{"head_dim": 64, "d_mlp": 1216, "rope_fraction": 1.0, "qk_norm": false, "bias": "none", "tie_embeddings": false, "init": "uniform", "init_std_up": 0.0189, "init_std_down": 0.0, "optimizer": "muon_variant", "schedule": "wsd", "final_lr_fraction": 0.05, "batch_tokens": 32768, "doc_mask": true}
Each number is 200 + 40 x the weight over the matrix's rms, rounded and kept within 0 to 999. Layers, rows and columns count from 0.

# layer 3 attention output, 512x512, rms 0.0537, rows 297-396, columns 160-191
186,243,171,203,210,253,184,190,202,134,223,174,233,221,187,177,179,168,218,240,229,250,221,178,149,214,187,210,253,193,199,132
154,154,180,223,214,209,173,254,142,195,254,196,172,244,277,244,184,210,211,252,178,178,179,230,192,166,232,169,237,206,199,183
173,209,243,229,166,213,126,231,177,192,238,134,247,231,219,209,164,100,256,175,223,189,123,200,270,267,176,197,246,186,221,218
206,156,281,156,285,211,227,142,176,190,239,209,181,248,210,203,166,200,181,275,171,226,169,158,168,208,148,205,146,152,209,238
274,179,138,184,187,184,247,160,199,252,168,225,157,194,221,209,225,239,171,247,182,163,118,232,112,197,182,176,200,169,199,297
201,212,231,132,197,252,227,185,222,149,169,218,184,194,201,274,154,198,202,248,225,178,214,177,144,228,168,140,197,192,228,173
194,233,223,176,181,189,240,196,152,158,174,199,214,178,194,221,249,244,218,242,208,217,195,227,257,216,166,223,168,262,207,153
213,273,179,263,182,148,166,182,209,213,264,114,309,170,232,213,240,214,195,238,213,155,194,168,148,218,191,230,201,227,221,195
188,134,170,217,135,182,184,247,210,182,216,279,268,108,258,202,187,242,219,245,165,242,127,170,204,158,189,208,191,239,159,198
190,170,187,198,204,230,200,227,196,212,222,163,202,213,239,185,214,192,209,212,237,204,182,143,250,241,206,228,198,222,166,258
198,243,265,234,200,225,213,250,192,219,170,190,173,171,190,226,181,187,210,201,130,194,181,152,260,239,262,203,194,230,213,180
194,160,223,192,248,200,109,213,215,178,236,267,159,169,224,230,207,168,219,188,215,237,204,223,216,208,186,194,150,185,243,221
185,238,180,198,181,210,152,238,132,163,208,249,215,193,174,123,177,172,137,197,234,158,209,224,166,234,165,228,273,154,210,241
201,181,182,208,195,170,177,209,146,205,194,195,234,127,226,192,184,209,232,190,208,219,258,202,166,174,158,207,251,188,201,159
136,132,195,148,230,177,233,275,166,214,238,203,183,176,167,272,224,229,253,227,210,145,165,232,125,244,296,220,153,227,200,264
132,193,178,159,161,201,186,253,152,178,255,197,190,264,184,217,135,205,173,274,212,97,190,161,241,211,200,250,150,239,187,228
243,191,188,191,156,202,141,136,179,185,185,282,232,201,163,176,179,200,239,209,226,194,198,189,256,162,125,241,151,187,168,207
203,195,188,244,103,230,150,212,184,194,213,222,171,250,204,100,133,186,197,288,179,176,198,124,269,245,233,218,157,227,204,196
187,195,190,145,228,297,190,223,179,213,191,182,152,225,155,167,236,239,249,216,187,211,204,199,250,169,184,183,254,208,165,240
160,209,202,145,191,224,155,189,218,198,187,243,248,179,177,216,142,209,150,159,229,236,247,240,156,159,224,202,171,170,226,173
213,215,222,207,210,206,190,245,232,213,183,220,195,279,187,204,179,185,215,165,220,217,226,165,261,223,174,190,181,122,197,212
212,231,129,197,176,170,246,133,185,243,161,261,249,224,177,243,219,196,233,240,184,216,242,244,234,173,247,141,168,201,210,218
213,236,206,231,256,150,270,184,186,192,223,159,166,198,211,237,166,139,203,203,198,131,116,241,218,227,195,224,170,213,202,187
169,249,222,229,206,197,161,210,225,203,164,155,244,215,215,163,176,217,109,192,175,207,199,208,210,188,165,200,239,222,282,217
174,182,225,196,173,211,123,191,160,232,211,182,192,279,256,224,197,185,161,157,280,234,207,149,200,186,245,160,171,180,133,191
251,203,222,223,185,209,291,203,212,251,240,158,125,274,194,131,224,198,168,165,238,217,216,238,204,254,167,157,123,171,229,172
158,209,207,165,212,167,181,233,287,222,206,183,178,201,170,211,192,171,196,203,175,172,162,172,202,238,215,235,211,234,147,138
201,279,208,100,184,213,215,251,197,165,161,214,236,254,260,219,219,228,215,224,143,193,144,250,197,185,202,183,169,216,196,240
189,171,200,181,153,202,227,199,172,136,231,197,221,134,205,170,212,223,181,185,232,149,226,170,224,230,231,271,160,250,184,253
204,181,167,150,202,203,167,211,171,130,215,166,260,167,174,197,215,246,148,217,229,312,194,216,283,188,185,249,159,198,210,255
177,174,251,122,163,206,192,176,136,197,225,239,236,195,308,201,224,181,218,183,154,245,289,224,221,161,274,220,225,188,252,175
167,239,251,254,205,222,223,188,274,211,256,134,195,242,235,171,222,222,162,210,183,188,164,220,232,132,180,206,165,228,172,199
235,157,283,261,230,180,203,219,236,222,220,198,305,217,281,235,137,205,211,196,159,231,152,164,195,274,235,192,163,259,246,290
178,231,210,195,149,141,189,224,163,210,209,166,175,166,156,160,208,246,287,191,132,257,175,189,193,220,197,179,143,176,154,237
170,204,214,219,158,214,176,233,183,256,215,187,172,169,161,146,229,161,202,218,133,235,231,184,228,187,222,196,200,184,199,232
168,230,216,205,290,148,186,162,163,253,191,233,134,253,204,213,233,197,224,185,144,156,166,223,219,189,177,180,200,209,245,210
179,189,230,271,215,200,182,186,163,217,223,185,195,150,217,180,165,174,209,183,218,227,219,251,197,234,179,181,206,241,179,177
249,120,223,158,146,263,207,210,217,167,188,212,161,120,125,232,97,202,222,189,196,217,231,211,237,190,226,181,269,230,194,162
262,179,202,250,155,191,196,259,161,157,199,162,166,192,225,164,258,217,139,258,164,255,127,274,215,167,150,237,233,217,193,203
218,263,169,184,174,251,187,183,194,247,180,219,190,239,129,224,200,191,130,120,125,250,154,272,161,194,239,212,201,176,226,180
119,270,195,205,200,210,202,239,235,213,181,251,241,183,195,262,256,242,219,279,237,262,230,186,216,182,209,165,232,194,201,154
250,202,234,271,137,154,214,174,166,100,156,211,184,160,167,211,202,199,142,221,209,212,211,152,186,225,184,199,196,149,239,239
250,283,181,211,261,226,191,216,211,190,225,200,222,243,218,184,208,220,164,233,254,214,194,178,246,191,207,227,225,178,176,223
192,132,188,206,229,211,258,155,218,223,255,172,121,156,217,152,249,270,188,161,239,140,183,275,244,177,215,185,165,147,174,222
233,235,190,194,185,177,149,190,153,233,214,214,139,170,177,203,211,251,228,204,140,276,255,175,255,271,198,109,196,184,194,181
268,222,213,165,224,184,201,144,207,194,225,198,162,193,277,249,209,194,226,236,192,220,172,212,207,160,201,168,210,168,261,180
241,261,216,185,191,200,254,149,194,232,174,175,215,161,155,222,164,241,217,225,178,213,115,158,185,264,202,227,223,155,213,224
155,148,194,220,181,193,142,250,218,184,123,173,228,207,238,215,153,135,188,185,139,215,203,178,241,277,201,143,178,215,211,221
149,249,234,196,206,200,218,203,129,168,163,170,178,188,199,229,216,255,172,267,195,203,243,221,239,192,141,159,239,158,224,199
117,180,141,201,168,167,253,179,222,152,233,288,230,232,148,218,220,209,181,233,179,222,211,183,244,157,230,174,241,184,196,194
207,157,248,211,187,213,127,134,224,177,245,194,189,149,207,189,232,148,264,210,168,217,174,271,153,283,211,215,233,171,222,164
232,160,243,217,216,118,210,148,213,237,228,157,192,193,223,214,133,186,179,135,148,178,169,179,145,200,202,179,241,176,174,278
281,175,218,194,150,209,202,185,186,255,160,225,153,230,246,223,203,154,191,200,190,242,230,159,238,205,195,166,176,252,181,132
222,223,176,113,256,255,230,201,185,201,179,241,240,143,180,210,224,206,227,155,175,231,257,299,186,304,230,115,288,226,199,173
238,194,200,177,137,222,147,205,223,202,187,288,174,236,139,224,185,224,206,185,218,219,210,167,176,212,172,208,174,242,197,223
158,232,157,185,124,267,192,259,174,161,144,210,282,222,241,175,222,263,187,207,199,161,217,190,228,260,268,226,195,218,209,221
270,203,207,200,183,177,210,237,211,164,169,222,233,280,223,226,241,208,173,142,179,213,155,233,212,259,206,230,202,213,216,164
213,165,171,207,170,189,212,240,202,228,208,253,207,241,124,230,160,247,202,167,154,265,183,204,193,182,188,145,230,207,221,195
210,245,240,189,151,131,200,223,197,217,238,271,227,221,201,244,216,189,197,156,210,179,180,178,183,165,132,196,105,179,172,205
227,178,157,241,264,180,169,256,210,186,159,205,210,239,210,207,195,183,170,232,188,260,199,203,245,146,232,268,236,177,175,166
116,275,207,237,185,206,246,161,164,157,169,210,161,174,199,268,132,179,232,197,240,123,187,146,233,219,137,199,186,194,125,209
188,252,197,204,196,178,214,211,191,160,138,150,172,240,172,156,261,180,202,198,135,242,175,208,150,221,224,235,234,148,151,178
225,154,194,179,258,154,220,186,195,204,203,198,220,280,197,203,225,151,165,187,258,252,133,234,182,172,194,256,203,113,193,225
191,203,201,249,197,196,231,132,211,210,255,234,212,233,168,135,236,126,183,257,234,200,215,207,284,162,191,227,151,198,192,206
265,172,148,228,211,198,155,240,175,178,186,172,269,155,209,247,226,156,180,227,183,196,145,245,230,175,200,205,240,226,177,190
152,299,238,137,245,201,219,241,213,195,213,186,208,175,146,231,211,240,217,201,201,181,241,179,190,125,238,231,170,211,227,207
189,187,200,185,189,289,251,172,154,222,225,156,203,221,245,155,212,218,169,160,209,165,207,143,208,229,171,278,216,168,181,198
148,212,201,195,164,205,232,155,132,223,255,185,247,185,134,184,209,167,221,245,195,168,212,200,274,201,231,146,208,195,210,193
177,255,202,168,301,161,185,225,283,191,258,202,175,183,202,250,194,180,230,244,195,204,208,250,216,224,221,230,230,201,201,218
270,185,260,221,145,162,219,221,212,210,175,222,141,251,228,216,185,145,216,157,241,217,166,198,218,187,184,189,179,107,147,222
221,185,206,181,165,203,235,190,228,189,177,166,222,172,170,142,198,209,257,253,224,168,177,244,177,146,237,217,244,160,243,266
156,181,241,267,112,225,148,121,166,246,223,200,192,181,173,123,246,199,208,216,215,200,205,174,233,210,152,215,177,192,244,204
146,175,182,229,221,229,228,304,237,206,262,235,239,253,246,223,223,202,227,196,139,156,215,210,149,253,204,173,187,180,222,228
225,185,162,215,264,219,206,163,223,154,214,202,179,222,236,197,249,205,180,222,168,212,226,219,181,189,220,220,232,193,237,226
173,208,144,197,160,296,193,235,202,226,168,230,176,186,216,175,239,205,207,151,210,222,187,210,167,169,130,214,226,200,165,191
199,152,198,192,205,231,253,237,182,214,117,206,176,169,137,217,206,170,267,166,177,210,190,220,158,252,209,250,178,252,270,150
221,163,203,169,249,260,166,187,165,187,178,216,151,137,163,193,220,214,248,207,278,240,175,220,203,253,201,179,252,155,223,236
137,225,157,187,254,203,211,248,136,215,171,232,153,174,175,226,187,246,165,179,203,215,254,220,226,205,205,204,186,271,192,209
222,196,273,225,153,236,190,219,283,159,151,195,185,248,194,245,222,255,225,211,179,199,215,186,292,209,200,224,184,224,191,184
169,276,190,195,184,256,247,294,216,273,184,205,201,196,247,207,190,180,188,133,243,182,196,154,175,146,254,173,202,167,161,167
200,239,214,232,229,189,146,181,212,170,206,199,173,210,180,196,164,195,200,169,245,211,208,223,238,167,230,213,158,142,195,223
181,217,246,222,209,188,187,150,199,239,242,140,280,225,244,202,194,197,186,189,269,215,211,189,159,192,190,131,225,244,222,182
188,195,209,212,202,197,127,165,253,160,231,201,194,109,157,184,287,187,210,97,182,176,254,112,164,165,283,213,242,193,274,184
187,127,226,199,145,302,170,185,284,228,192,221,244,227,210,218,130,192,186,232,220,209,233,175,244,202,245,199,223,216,205,234
153,239,167,180,196,280,211,194,243,192,219,133,176,188,228,216,136,171,140,212,181,275,199,202,224,216,217,260,229,142,178,225
164,146,187,197,160,194,219,195,139,200,208,195,248,212,217,232,134,229,178,114,181,243,223,154,180,110,161,226,146,190,232,177
208,190,203,161,216,167,155,161,158,130,161,275,207,212,183,191,246,147,157,238,210,246,190,188,229,210,187,215,189,117,229,229
232,222,218,247,163,192,121,178,220,200,224,201,183,203,164,241,161,166,153,181,143,174,237,166,188,201,225,246,177,173,164,178
173,193,173,203,281,125,182,146,214,221,222,169,203,112,225,223,164,179,192,180,217,215,228,134,238,212,207,170,260,132,211,185
189,188,171,174,203,179,216,224,230,184,172,204,257,196,204,236,129,190,181,213,175,212,171,240,179,167,232,186,273,181,191,211
207,202,215,180,217,161,159,190,246,244,204,180,228,183,217,164,249,133,279,264,169,112,219,195,245,137,145,115,225,259,202,170
206,201,190,206,199,212,203,186,253,195,160,195,157,190,225,236,207,200,208,146,212,301,221,214,234,216,268,189,184,221,191,211
240,112,197,169,249,176,150,222,207,198,224,174,177,188,207,197,197,128,223,225,222,246,248,264,201,175,204,271,243,241,219,108
194,225,192,219,168,224,158,133,211,153,172,154,192,183,221,155,94,255,210,225,170,168,150,190,110,185,208,210,185,199,227,259
171,221,189,181,205,234,237,186,183,181,222,196,145,242,214,211,181,241,164,180,180,143,211,208,178,235,172,217,194,99,200,207
271,158,198,167,155,210,170,176,212,172,173,192,151,236,213,219,190,186,214,218,245,144,196,179,231,212,142,209,190,216,189,151
235,141,277,258,147,157,174,219,259,126,172,149,167,212,298,217,205,195,269,179,133,202,143,215,104,162,210,223,141,167,268,192
180,230,214,203,163,265,186,223,181,188,217,214,199,250,245,218,188,249,156,154,202,178,169,230,202,199,178,191,207,169,190,230
179,167,174,130,166,202,214,163,175,184,140,189,172,227,279,212,179,231,170,211,155,218,258,253,191,204,153,177,160,130,161,177
246,234,169,210,170,174,177,239,206,132,222,243,117,218,186,189,186,241,187,237,203,190,183,177,145,142,222,116,245,205,76,182